Weights of a small GPT-style language model, trained from scratch on English Wikipedia: RMSNorm before each block.
Each number is 500 + 25 x the weight over its row's rms, rounded and kept within 0 to 999. Layers, rows and columns count from 0. Numbers have three digits each. The size before them is the row's rms in percent of the matrix's.

# q: layer 2 attention query, 512x512, rms 0.0983, rows 21-30,149-158,277-286,405-414, columns 384-511
# k: layer 2 attention key, 128x512, rms 0.0937, rows 21-29, columns 384-511
q21 094:513499536505488512477502483517477519537505500517439524481472473533441483494522545519481527509521513501489486538514512478490506508528523490515521491529518457510494482480519492536494487468495513490491493480487536509515492470525490478494474491531537509519555496537451501486487484529510494519499459501495507508476495510457554487492465494509526497458499487548487477484500552498449480493492
q149 100:514501528486508526514510543469480462505473495456505523462487575486476454461492466494483520479502505483496465457511467543492494510495488507487539477472508488514484525463529488479506490507490477479506491538465449527484537449499547539462495500516507516457513472517522531520472502534517530442553477497511544499503489529540484518522455539483542484498484458475427508532497515507510555523459
q277 096:491512489497504531489499512489513472486510508504478555558512461516488497460457474499452502523533516505481488480488521497566459457492522556492554534450461489521462535505471480543492511505498493503506512494477513497474534511541495469522448523521489484481492517520516490494547488480524484495472540542486542498482502483509520470508494492465492511472489510508460523546460520489500514491538
q405 095:507527473464524532517508461482484485506518462464519453483493487519463491512504484443510504489495507477538519537509511506543492442515487513475500503468496518475500503479532501485504524473470514464530536449473524523467547504505481469497482505484517457495497470501514501497463531523493520464512558498525452501492505471486469520477499508469477501518489437521493524522473463496499475477494
k21 094:533509443499481474469472513509522511485519462493455458457472495475476489505562543488551463471524540513467501532524461493478513570497476482480486490547494490512488489485476492492544470543528536496476527515508500526501491514516486501527482520483487492534517481485504492498487472516486528514467494515517519503502470504472445489468514512554493509503494511496541451476477503535510452475489
q22 110:506512505517485512492523448519507512485510503508486497496480535471521512533502471466509540527517538476504492510480533524479465509497490519497541512498480501530474471511526498539498486511514502505506451542504461468520550497458519516517510540516466473505536515521520550477487537495512489500458491500496536505498539491505514505495497489588526521533477509496477490487488496489453567550483
q150 099:531501535483502496535476478481515502527458441472522515483526564547532540546535508528523513532491484469490489526478544525489507452499515521510474509519494515534485469496462498507490533487508479504496475472553507452513506456498476499484475486477547513472453520561471465487501443449520527481444482480479516507508488519446459542524469518512567512514479472503501545502498472479509488494480
q278 095:523477525487504526500547489517486473498525498474530506471501491514472480490484540507526504487544500516493506534509531511465436499529484521480470525530492495488529483472487530494578513501505534541516492523510506487509501486498489484497504465518495496499455537462464476507551495503529544517463506496520460496510499512523520525536501483499536482507494520492526522496489512486525482470487
q406 097:510479488486514468481509496490481493520476518463511478505491497527526499462530482522497501469466515518534489515456492524513493516479480508536475477451498474511528525505543490494490512502527471520516484554503490452470508458490454503452455493478499472534522491531495474509542517482483518468523524520464477511541419518499523478459498522534507539493515511536508486509508517477518536502535
k22 095:488464503460497479469514507497496508489499533501471510486491528496514508465473476464493500510466523466479531502528498488522491513503513498524501493510552489481468482520559546527433525513531475485539518557495482523518436505486519445507522493505449530486519498491512476510504495501488544518492476482493514456518495489494516479499472474506511514497493497515520471538487508486507514521515
q23 104:514517496452521535481506440517479541490480510467475476485455484480485499476500480460487509524547490492538513451503506504524492475518518489530498478516492476477492498491495468521490462473501524508531461539484475538526525520504536494551523495522496450515453534491476518487538550536470514535505508455484550539466483477495528503484502550525535532522495504500493477461499529508538451522528
q151 107:471483530464454508473499523517483456505503490493501455497463473535497474459519444503527494454483484528471470515524491485485530488454490451505504470543472503487511530476507503476501506527527514476448526538555504468508517513539515460516431483498476508506462536526543458529482477493524468513452513469490477514507517527508487470512463541464543485522525495493511478513515489480477500449471
q279 092:526508504540561474490511530480483430471539518469528480490492505518472527533533490498522494476526515513510525522459514507493500514513493487511531467506507511486443526513484494543489540501492473500459529515466506473498502494517462498484494506472510540501467465507494479546496496500550530500500474473464494498509503506530501516466507496451503529514479491487509494484479494519497517503487
q407 108:496515458484517513533511534476504492500518516445498473518484535512464506467488469498539483535471527491484513548511539544531503473494495507512499504471525520520460489479521491522487507470509516492444511506537492517486468465489482438513515470503512522521455495509498511485534529484484539532521487455453539503473440494518507485539475532498538549484531501539512470484524494516522490484514
k23 099:494508526487491480489502492519492507521483476509497506514514502494474456507516495480490525538492515488475537508490540478482466472537520539507503492512484498532529461503478493461550474531519500492470509504513514507520526491543521518482481448522510507538500509513509544447516475558512499489514496485505504486483454447458499502471476548505494506490513502486477494494509482504487470535495
q24 104:480501484510492503478455458492536496512528525543465578501532466460503540479541520480486532531521505526502473459533528482424538485469492524458502503536502457494524513521501539480472476515507469508483452510523504528468489474487509538556469478454535521511517503512477496502507463502506504545484513497510473510492457528472524465485504507486506481498502497506480478512481495503496459472498
q152 095:469490508531522482502508498486472531495562531516488504511472424482523535505505564496472478526499504506493505453490490544430522510528512475497549503498463537514531477464489533468475508495499535471504490512509440509497474462526506492444527524517503523489490507479517531482517511494471504513493470477465529490502464462507502537498569527513471438502552480502473451537507473506521526507529
q280 089:510504496507522472514521483456521540479506499539525449481479514479510508481465487527485469503511508471501503491523519502504500490501524463517508544483482459495495488525501502506508434524500449508511471469472540465485472530554549518530499477467472471526486507521490519515473471479491477469509487538499505473472459483520506492509501508547526532512490489499515483487476537462466479502460
q408 094:508503514513486507511463460524498499502494507482474497482465555466503507533541519488475512488486498471476470508499504527479494489523479469495570492538524533486510469567483487538484493509505480509509467437449463510476537552502517525515507501539502513451524497537506490502469495478477501533488488522481498496489535509462502512525479511531515527513486513474486526506527507519485519501537
k24 096:517505512511503491536500539494505496506491501529484524506500470514554482476507527525516552493507514546434488485451523437488498521526485464495453445523494470453536471503498524480525519435474529513547507471490483488509453492475504486548489521466528545479543522498515476517516524515511492539510459500467528439494496517524517488528538516478456507514477507540471508530547489454523475518495
q25 098:504452482464511474497532497513483473488518511478520511514495532492476511522509495460464483501505543506557480521513538521515500506543468492487478493467551518521524497512523496483548524506494483468505462517531532461478489462510515527540479503499521497450492469510493478518502449529506481532522494530491544524511485509480509510510532514541464477474519469537468492532498537509483514526503
q153 110:474453520493586509513515515516485466455535491452460521474504542495493525443534513476507511485467541486534482486484460511494501513480505472508479489484498526459475530474493476545468536504540505500504482481493504527497463486522446526462460522492520513451481517493500478501515486483523502491469520463509501505491490516467489491503496500494556445498516470515492468519505431447485510504468
q281 095:458481521515479493508482500524443486506514503476514457476500522484512511440502528485520531469478522462550534553463515466429489437511485471521505536535510469479484466500529484515508481475483468467543492476464523506490482524486503488490522518480526510499521463476492517465477506501487515468520509521512444522488473512490521517493519500455520491548524530538492534476526514493518540465493
q409 095:534482508511509474503536538474472495487467489468511471498520519498529481487512492512527532456502512484512504508471481512405561496507452477512515491450467493514503464478500475523498547427496493529501506527485473488473496493530502517447508472459452504504486454524530489477496510521439466542501452497555513501475516492528504502489446535476512541488485504490513455535482473495527501491513
k25 093:498502502525479470454506509498504457512488463503464509522505511504502480491536515536510499474524453495418501487546491519522494482498501501498500481497506478512513446498524558507487478514526457460464535487525497496485536517487488514536548498503485471518500515526445485546515471540544533520501499503497515500488496518543504566536505499470506529489467532510536486517492532529525496498544
q26 113:509512502509500529483529504486478480465485489509477503513496541518494513486508474491526526481499519532477500536501466446514467495490510487495492506473448493521472496497489496446494501462468521517497492525523509528500534485539454497528519517456532502485484540530471487468510530548445487525452457513512499487506519566486526481523500474497474504447511513483477493469456531487509531512474
q154 111:515516485486538500475499503517482530520520532469528509505496500510539508539530488516485516469488535481478484513537512513530509466483470470488523492522548493482495465498526512529522511479521511526509505489502497422482508512517524498503480537508520487525511539496477474461470530506480532476526460519478467525516502516459535496505468474492505504494492507572525485520497455482453491454463
q282 088:514511537506478507484546540526522502503502468496492539488486531513515546489510477523455471496509505497432497520525516516520460479492514538499485491544482472495468517516474514476552507473456529469510474504468499496519486492497496463455460499499529469515520512500491496508516538494549448473511499526508480481478462538492536494464512539454489515473458494502484502504497489461540499555493
q410 096:513501494556489505479484475523546498492474509534539481467507503441434487470523497549491498480506542519467514499501500487512483525474462509467522520481485453507506444502451470480519495486452501545539499493500484475438495519508517505467482533501506541460537482531508525494454563486491526496550466544521467512466514461492507510487511516511493492510488491483488535489486517482557476526476
k26 101:489520490491498482501484503515458479482530471500480509476498490557503505506470491491461505474522510502482532526417473478489510487468454515477514490522522540494486489519501509527456503502511501508443518506500468518467504502493470463473489522461488528491505469471518473497541515531499502497509505484491551503514524504525455466500482499501499497449517558506485479465517527508475477527506
q27 113:471501519501550500520480527514510500504535497477527489508511483497511467516494519461499462508464500514529534519491529497477511490513553523469524542494531521545553498543480489519511515544477471531505531543508521460496481528491481520507472485487527513473493498484515502534488487509471522486468529494485498546529489479501544549476493514500462502512446536471492552502451500474500528495519
q155 107:508484486474518490518523495491469517508515516502472543509533571535498497493512523541460502557483468499534474506507491540457545510506509521542514478428521521515482507481478495499535463475537500500523466498529530480509526499448568493540468531498533468521462506493512506454568499462551543512470467496456519530482467485527508542505512502505541509493477532499464522477468523521512452538485
q283 094:511488529498478481449507506474484509546533523515442517497483459505473513480483527486479505497484495513489509484476497482524472513476473546492483460509527497506515481493522478515502495488490475522453473539500529480544512527550477478487507458486509520533452498491505548487464510497531458491530515488522524479525523486510464494500456545492520484490498519541490540543481516504523485541559
q411 108:493461493501502507524475538464486438463470460501464453511485519533509529512552464446510541528488534504481548504489514473529501523470460539478483500502471496509472508506500476522499489500521541551492509457477462522498500483544484464500454534506516561493508493514486488535493509459510498501514510539523489550462533557532497452479501468493499527514498534490478512496475505492473491501513
k27 102:504492465494517534493499513506484497506486447494497518486495475499489472550528448510514537495496537494504481503551459525534450500527479490510507479552512507522517514503457511536532512523500472488503485506534520474541507446436531520452511478511466510502484545511444486535503526494471526535542487501480484514511473484483536510483512497505491485519477529477507514504466440507511522488490
q28 100:496478525522538493511505506502530491492454465483522531484463503459530508547497505466536535516490504518526529590475528547543519522464478483455510484453409481519493500474529486504463478527510541521461479482495463529543524528476515493524504522516509510515500531454470540510499502484507460470502521524443509505499488495508499534534482484449529479480493524485541500503466459502516475500527
q156 096:480500495477500496518508492503491547482499557512492479470514424536539484537509456538512519527547495495518532511496456459508497473501531490509493475500519464517518479525537507492512467502531505531540487497533512519507512516514508510519505547503507511523510528527503513549459506512508508464491505493460466514524473465483482480506508509531487520530482520454494512546481496479577529521484
q284 090:504505496490524469516524478498471465528481494497519516504495476487514519531501476475494518525508530516464477483449503485527518484506449480534471471491481481498491504511525557545494518491530534467534545500494475509487535468494488494485457484519480487437503452473505460484504511488479489524505493486499492543492480470553476525501491492520521472447470508516489542540475466534505446504479
q412 090:524512465507483458441503465536518480520506507518482491475475526489504458500483495531495490559528469466516487462464531474459506506503485522484498532476518468506505490508494478447539481541529508522541510458469529469491474524508521520520520498442505527520497515471481533469488484498521456485523466480521544492477508509532548464516547496489477532480514468447500469460494544525522458496461
k28 093:479487486502490540500486487506500481537491533470504524506513495498568557503497484507498466473504480468482486495494490546525502491452460517475463517526482480524550512481487481449516521497525530506462505552499503451506491459497472505518456493498472500528493503508490465551514477506506479476492527466509548455502542495524487516540472466492527527453505476517539454468530470499475530516529
q29 112:543463456503474525501523497496521501481483511540509508509512510479457506497510496515494490526491450559545469485492496474530489498529480533493498540470502485498463449498484485477504460479535519503485494502483512499485486483496520521534496479535517543499482513505491504440437526490485469547453515530505539503540512511466511477509512488489460473453512506491485504489463539475498504518494
q157 108:499508475514519521453499524500494492469469493539491520514502486500518498523419496491491515481513507528512508532510527481477541458499501546557491464518500450500491505501486523495487522495449517521515468518480539500520516503538502479502529472472456498517522544512486508504471488556517496535445521521483503509512491556507523488529521475524484465461492469486509526541457509524489469501502
q285 096:518506474561496510446533517496498517535469549532488490512526509487488523516507515516523528494490500536486546524478516451533518516465509497482499519536490545471535485532466491525478507487493505511542511518495531498512508486498499479467533521491536510523482503523516537454468534521493530531474492505505490478576526538481540498518456509534476509520466498503510564475482518476512567532529
q413 111:508492535521469505488512494475557501487496476582530535512515457485542524517470475478521521503515471471512499464509505481467545458513488483500491558544528490512495521489504485481510478498466525511505491474481455505500527468468500526473480550476503518493509524499501483511506464473495487508487509493474442518461517535462516484523494507488461506498526527443467509515463551527481522515494
k29 103:527451521530526511551472510507506516472525544463486506474504453505514512508481518505491444457528495499488492513531483517512495469501501489469493525474499519511569518483495524504521490497476507534529487518518567482493469490492517556519479495495513494509508483497479512503514551541494495483510454506509503487507536493480520523489476476497504513525526499520449508502557476522487502517524
q30 108:493496551458493500502487503462489452490485523496525457474569513508537487510486513533480504464489469506492524520548518528507504498502509468487480520531500498504523509518468539517492539484496513506526508507441497483497500500488447507492488493522501548493556504476503484518544507542522464521475520506514483482499526515514515519527467469498512494515484502483468557493498484498480511520482
q158 108:481472518518502507492514525441539510500491486504488539459540539488501476533480512506508524495496504496501478518500493521472512550516518486489515473515507511495471488476485491514533483505473510501517492514506507455530456491509482552490538475483476507475504496537512500520480449447532484490497474500514510450489529531509485494525511454505494508514507494476501555482547494501468469525512
q286 090:511484518501530494489505515532495510468476495499523472514506457509548457496505550495492509489490496547503499503526492459456522485536532485464517506479481515481487496485544519518488531471489529548499524489519542469484512439524492471506498506470474520494508505522419492462495489542470461510496528505508503507510488484536497513473491495480496483498440481546518505530477555439539520483519
q414 104:494483549507512506513495503512525498533526507520486482444511519484445497466495480514496555501511486453544536478510510502487512525506496475501492492492531518453480477539539527478483495497508546473505490466489522462519479494535461523536494485516511485494479477470512468563528517487512484512485496550504532496456485523495509510482488506525498488533511484510480494485519526504527519539479